{
  "n_layer": 10,
  "d_model": 224,
  "n_head": 4,
  "n_kv_head": 4,
  "head_dim": 64,
  "d_mlp": 1344,
  "vocab_size": 2048,
  "activation": "tanh_gelu",
  "norm": "layernorm",
  "norm_place": "pre",
  "norm_eps": 1e-05,
  "positions": "learned",
  "qk_norm": false,
  "attn_scale": 0.125,
  "bias": "all",
  "tie_embeddings": true,
  "parallel_block": false,
  "init": "uniform",
  "init_std_qkv": 0.0385,
  "init_std_o": 0.0478,
  "init_std_up": 0.0551,
  "init_std_down": 0.0551,
  "optimizer": "soap_variant",
  "lr": 0.00903,
  "weight_decay": 0.0,
  "lr_head": 0.0087,
  "grad_clip": 0.5,
  "warmup_steps": 200,
  "schedule": "wsd",
  "decay_fraction": 1.0,
  "decay_shape": "linear",
  "final_lr_fraction": 0.1,
  "batch_tokens": [32768, 65536],
  "seq_len": 1024,
  "doc_mask": false,
  "train_tokens": 243600000,
  "steps": 5301,
  "dataset": "wikipedia_en"
}
Each number is 128 + 24 x the weight over the matrix's rms, rounded and kept within 0 to 255. Layers, rows and columns count from 0. Numbers have three digits each.

# o: layer 6 attention output (transposed), 256x224, rms 0.0479, rows 142-169, columns 0-111
# v: layer 6 attention value, 256x224, rms 0.0387, rows 143-170, columns 0-111
o142:144122122156128167125121132158164128135118098119067109093124129162143117122157133155137109143145137104133116109121173126139152110095162136117126144095146150115119155110143119144129151137132104117137117128122152107130100115115130132121167116172165129094165148137150103109123134117157143152133100145166103147167108132094114141105156173152
v143:130111109151138120154113121110155103132111154101137076132129098123117121118169108135132101099169098128124135129093115156085147108139139158116122098097125132146113121127108097117097143151111118121125137121122124080161107162155089109074142131153107074135107143138144146111132100175152148144103139120139145170135127131131127120143160097158
o143:104122134098125156140106135121125120110162138120086097155138087088142128135129128118104151134103131150119134139155166150173112159166123147143135135132117111095140139076183144148156125120139106119131093123160122131094160142126167163154089138115121133131177076114108093157096138118124110150131098136106123106114118116162152134109094137122
v144:146137140111154129130087106159198132128152070125088147144173115178148146177131129135141154145143133141104150103122131171123155133165142112108122123128146133163154076123153130115138109171119109134124122106143128131128113150134155141136139135174134140093136111138152162120191177116113101108148141121115137126077139158122126096152126132165
o144:086152133149133109149154179114084157140143141117122132109117139099103140107095102131135116157123167122143128121119103117144101109110114119138151163129156109084129111126120149147086117075126157130130119125075157131112095108131125128143136136133136126138131154140170112165101107106118164138114106134136132122206089111132114134104148101131
v145:142111127141129138125170112143123094125139104143116108144108142114117128107113122129119141115119148085114111126152081158144112132117142102122096129130095124155161108119183130119110110146140108166149131144134102153110132131112132143129139152115121173104135146115114132119134156120085151115154107122131112103146120113149143143110106111150
o145:145135139129098116125141127117132174134103138109101130090127125119110150150156114147130114164139069135114169135126158117123115131162120139124136111108148137071114126157117114106120159111119114076114134124121170094109117116096116136142126112137132093155145145118107130137115122136118109102089180181106148115105124135109104155125147141111
v146:163155170094163120123093130137118148088123149138150102152132124106153162136119108096129119131154146128152082095159124162107145126167147102148150150119107145102133117118130108137126120134136111060104132127124131132149126112129159158104125118124119152123141139134144132101147135122110141152143132101125142144122128128148135142149120069126
o146:116090086158116153121128124126157140156167099139121139129151145137130098143131137146150138118098117132093150138123081104181108122113096160102076106103153095120072117100119112150148142072160133177083135120093140151090139152117096112161102125083116092144135125135131095142062121132144121114149112162110120102103156157116135065108134111119
v147:105170134102122111142119117123108139124120125102143152144114135140133157125157147159147136122121120100132144163092094147114083135138149116122157139149121152140112129106104120159173113126119149175107117168110129120101141146168142135101154125110122123130129151157095134162133155109138110080121129169139113107140092140145123100098131128146
o147:152085117150129132115135153143150124122111170160107121147127103123097094145114110077104099157099127148118137069141174163145154134112158085136136107113144132124109157113180120111116121138091142131166133114136133165098109109110145134147118118114100110129106099114130126086130122148113151148090099100142127134140160131103132167132124111134
v148:121149104129113131128155090091122111105153123127107104148137134108060118147130120102128122125139135122134142084114110115142124113122116148097146127118109125098104131105108139110125127183111142181140127140143079094147107136101126154098110139119081157117114139107139139106120146131093125152146103135119146106088125140126121095103081119117
o148:156089141132094122120123160159113133143108137116117166090115098122134164090132127116127133099100102132130095123125167126104125111106127109119111129121110131139129116138134083152120142107114123098116086135094133124122151118127124135151122122138107126112133139160117100121128114121133157130062136117134113126112110110090122131174149087133
v149:113123118133151113135155151112108097128164188148165154134099114147136175077137078128121108135150107141142118139127155141140118111109160151135115157097150109127181134130160125117170142098123117137117152160145130106107129081131153124149127129167160114151140156129105160156117140136094109151138149119132130128124114149097138154119132137148
o149:089185138104131125122116136137154142120112132121084102108149151105099111154133157125121154105089183110123168139134125107113141138132116135128122085140094152148122138142111205120128120152130108133153133096117126146174110177138102180118104109128119138138146131093143118124138117138153141098097121122130139162122096145091125119137127151109
v150:113116131082137104099121131120098135143123134142119158123110100124132109105115121116127125125151130139121158110115129157098149146127140120148124114110138145123169098113150184162124178146141139090089150099153111152109128110118120134111120100127084143107163115158130158140100122108153121128089122118134137087090080136189111093110153137124
o150:147126119168106127135106088163129122127147145133129081148132166115150109124124141133141120129102134134154129153114137138161128140081090116127177133131130134135112135131122093143148112143134109145165107164111136106125123132149162127127154167165185097124124121100152120152127109133132122161137155156097109144177141135135100160128136091096
v151:174107145111113138117154154141061118161129179152066110147105139151136150125105113145132142135113127108134137120159153152131144142103116133171127138067123096139137085135116125151091101137101138137136152116136105111122111107123163159148137134127116128084131104179118156158123108096143134112168136150110152136128085165116163124124153100077
o151:133139118135129139148103094089140111065122147122157123110123098115105103146139119125133087138131131140118142144128114111084110085176129121113146087131123119143111150165122166118120119124140136127081130138125143187132117148113093120121109111139167090175122154109174095092157116178088117126105124147146115105117153069150106146136159131148
v152:108132141103173126144161120151169140095175151147178134148130155110111114085117079118147137142126136119104136138142150115123189124116110081107130113115144161140134178066130115107127109126141153091129132131109177111108127152113126132081147139098163149130131091171133101128123153178173109151102121132165155112127110126140116094130144107104
o152:130120120127064170100146115124094083169147113122105097107100096166163143137119134111137132121162115107152134117075143129140092129138132130137163182135116135129112123156110093158127151143078136171115103132151099133123110145122167110141114104129109128096145100101111140105152118107121157122200151062128136168166105147166119135136107129118
v153:145068142161129133110136122129147129141106126056143122135135105113111144126143123103143107131144123150110140111058126138121126124146106141139152142132129129133102128113112120131135151118152121117140155137148128135120123120059111077138133132158176110117133126082166099068094127167130145168114132085152141127105100155134110148101118127113
o153:093129148102124140149098120135123145119130102161121112144095123163111087119133138132076126137127129096149082142141106103165120131115149150143096123137157122155124142142130118126118081165100134144117113127138114103139156132169139160097110132111096152105134110120117138184129130116117077135140143140090131141125106126125167114103137128167
v154:130166111113136134127157159130116127138141091132126134135130131133087132152132116096131114149086113125105144190140171114118154148129120088201132084103088119124133092137115087138136120121159123102185121141121133139103117121121166150110192130139098113151123163161108133142111107118128133088156094136118123116147148115135107148133116121130
o154:177097144164130114101128090133125126102145155100148084148097130117167149123125146137149148134169131167132124123159100179110120104137131108098112152142121132147081133116126164108114140172161132181062141113106096150138130166117122122157098125139142147154113108106085137121114111126129157160106137128145091152111144106100129096129115140117
v155:106153135125122126115096115053146133159134157149130144128151103126136111102125148088124077144147067119133114128098137154125135139105123130118116116082133121128114116087168130107127116106142116128145121149158150095149133142130128082123165130124129133150146102145081148120123164148146124124123125096120136105128103097082108104156146156122
o155:065082111177126137118154149164113099115102108130129108120118126130116124134141139163118143140092170107089140119151129105160104100083133114128136122135141096118115128179109139161136127149146132132114129121105096140145112120111151175145100137133104149080153173140171138135120117132139138115121146121107168154094144123148137154088122111093
v156:158139157138204137077131103130154140153131136096111155143148164156138122067120127135165133096128113126130102154141142090102123153103090095095101134112125117112128094131120120160171098137154149144151108118135122116130113151146135100115094130132136132166117093119119129160075143119185116125155082157151157140104133107137131130115109102126
o156:111141119110083139134092153131145113075127121127156105152114127129132103177166107112111155155124126114129099107110135132161133123179155116146133151158137117130123153174131146116104194106097099140129114140103121107133128120097113128140135126147124125092142163146154119099125138142108084090127131101119077095166130130121114151163152158150
v157:132123117139127123124152122110094118128126129106089156143127140106120150113078150128109162105106112119137197150148142123124107122116165110168102130160136108088127080120126107098131119111145137103151138112149139122112154128097135178103162136189110112093117160167106117145128135124151132157132109120103148128147104114119105131131131131132
o157:148129136108117124143114143144111116150098116144146091133100137128087114159118124121136088154151105113093125117120141112136154070144080169097123076133143159120146138127124115125138075110143102138131133150147063118113134089145140126151105139106123144108139088123122135102126103173118135129131134144142104111114173140132136163096143094087
v158:177103100095143138150091145109117127148130098114158127129136098139168138116119136143125142147115153117125149125168119117118154126103143148142173108177126109114143143148125177123122132113146113144140138130150129080140127135115129126154129105139124120151132098129161133135129140135113119144135115141125121140153120133162111110151119154160
o158:085163128171122120133147127135144131089175140164108162122123128125124127121147130139120131126147100092150123121115156144150100114133119125149106131120129173127116094125112114117138119141145116134156142132103138167101107134165115137124168171140154145130126139121142148130125119138149186135113147094101109129116152142111109128118115156097
v159:123096103080138156152136117097127100123131126134126141067165124111161152110159120105135136136153108122114131121101132118109132152109140144122137121140136117160108145169136128139092100130167128135137101140129148128149170154123114115125107153099106120151122118110120116127112121134105161095113126123112155160093106128156150148117114113101
o159:132118113156128074110109111175121115139145131132119135153099123153100112135151121131137099144121134174143112112120130146159102121134154128135138110114113135124167096130119147112137149116141110100131101146153097120083085133127112126126138135112168082119121155134101119144130132132137093159161125134116154110188107137102102119114151120117
v160:091154130172148124114134095110158113128139151116096136095159175140130150116133176084129108133099173144137118158123129129130116125158125131153118145135102122088127145136097152108152128154131150143120092126105115131092160127114090127128120112133129151139063110136134135137130137181118141155134146114123136132121075135128138175124141134133
o160:124083082100099170128102131123106158146114119139132153155109097092135100131140095131147120104148112091134118142118178114151143108122132161107120124116140166142110137136147161108110120099115143137148124142108102120168125136155125135122086148107122133106150121127164118134093118130154085146126125109110129111136154111152081116108117146144
v161:170115082117129103149124145131158131119133129191115105105134168113098147104140171117128139136122115153137144132159142146144148106128171110082146113127095127178109151146138164103136158132183130170139102150105114135153121128131136142150120104125136123114156094128104103118121104130092121121135136144106139113142166132167107145110145116101
o161:098158136131099153094138128116125125118134109106111135157121105117151131120156056129133121125130112104105127133125162112112151119132129162163145130122126123087133130112152141151160133110093144071086129113141118091093108115111135137125127159053127105137106149146098153121131107139139154171120113121106115149123102136115156128136134109137
v162:124118137140130150132157105180077113162123105105136091101140133132136090136132100155083087136149108124131119114131137104119125126125112179139145140143122136115120126169101117104101119142147172164118146143101135123117145146121157116134120173149119128099106137134127105167119158156159131095171120116175139122159129121122094172140099151131
o162:107159093105145094105092135085194113133123156144162153157095117136110135125123178131129123100164149076149142128109139131129147081106149100130133108125161135137154123112128124116121131149117105132112061155142090129106124096174156124124121121109121142138154116105126116080109120153114104132078130119096131114120113086102175130134139129138
v163:117139119114120097124165128103153113129104141109082126142168118117116130140108149091135095141120138144103110169155140124099170106092145131134120128140115138156167124161142149148163112115156131122119160136134102151136137118129126110132108120156105074093103108098126131109124092126109109135117118087130092149130154128117128083153083181087
o163:134135116139134126109105142149107119128172109147119114118096153139134119135132129158132130095124094094140172129104091108177158127173155113149142110166152122097158128137136162108160160112099120124120113137142116166114097125141111125109177170137128146177129137176136151125129113140141163118118123179107146130099109131145101184148140127143
v164:105135142181110068104095115154097136132111121173125157153103130113098111102153125156124080172141117124145100097136076156113139144091092136160117116122118103092106163130143136145128127120109157071132128133109129123107144149083159139114155126130116139104111133107108141126130108123175134090136088107105097105120123119134184144128088113122
o164:143112098137158180132180124128134117110097140137138111101148130120142118124112116152145160095152158145118133130121156138139126079152120154106178160135092143159142138104110078134096134141165121158107136126160100118153112115150114111129111095119116118151164157134128133144143162142103127144108167157122129158106161118125114140097168168114
v165:109117119153159162152134130100133120088144115124155131109122145123129136090162117114130102134158118179170105140156122123102108114098125117115113150146125106096108122135138134113143163149095126146127109124110124098164119156117120127133087094154108152087101107119091165121116132119077128158143125137133110140125149158151133151140133131112
o165:128133088102117125142092133128140122155126128110082134114114133106128159163133110145122159134125140125103101129109144139174139139161150141121137114121123157172117110082132148134153097083162131128149162147133107124129135141144152133165153183112156132138116113150136097170185129108196142100103126107134142171127119108111112135128112111160
v166:108127148119143119105138105144104116125129123142116149096136160137123123103119171092148109098100149142107098124129107148177108138145128103132112155117112107122101133179131133143135143153160123087141119126129113143114152140130153143118117142112102124079148139102093140099133103147106084114100117176136163117162126158131150145157109146130
o166:168103097133089166189127146075143129130134132137177128111080145130115109160148122127109127127127109111147164144124134118069148112140124137140124162116078148154179101102110154121101132103127066149067168155078126109109130079115126122126115132104140130153091106096162130156128135123176132141158113105117106112111095145129106094093140103129
v167:127134117143090162132148128148132121106166138140144155131158103112125114139156110144155142177136140132165136176125160129084153126159151152132133094159105108151092127108145107156107138130154126147133122116111116110139130143145104127145152147109155119132126133165128131120167133095147117130140119133125145138130138128137146093118146112112
o167:193133156146194113124141120101158122094113100096111095133134138152159113130127132085108147120099103162104122096118136157141093125137141110125163126122126160143162118168161139118132122134179160118151141117162134147106108145150181138101111136119123169137132155123137150121115111145090124100143138103122131101148101159159149167124117141133
v168:144164151107144151124140117123121156130123124105132131153127189072136106167090113136105127125097105127104151089154094147111102133133122097082126113122157168101109092148131105161147136117162121111140145159120159169113136114120159145157194118117144129123157168129128152127117121128124112099172127148139137129132128165130121084081173087137
o168:128152108125108129119113176171146121130167149133153168082113100170120132128145147132144163153129123133186129124156186133099152103094105134143131098159162113154141144134091135107111113119126123153116133084106192126126126152153097141115109123154128117096074113117121099125176107105128125149094141115135131114133145124126131135168092143118
v169:124122168142115136150085130086154090153136136138108084121120122138135115101106131129138137113142118128096130129106101133092094132097119172139126183125103143134139114102130158141168164123139148163093091115125130096172122086159126134163149118145132104077168158093098141137117134128128139108130119121132131141128113133162135151123149115077
o169:120102108094110119122129160149151127076083125088154163127110167115113133093147142074120140124132108147139122120114136164162114132120115141129112096150138068142136127115114163128128125127139151107132127114142136114071142150143133151155099130162083145117109112134158099123161146144111140165122131164070103139126110149084106141091107132164
v170:130141122155143125084153129146131143109143116141086139099124165152134079117105140097150107115130104098098150147119135107155142078093045162137137178128133113116090122160140152110123127118137117139096103147118059157119188143120124090152138104127100107137155152125129115120110144097134151138139135118130110092126123146141131146119129147117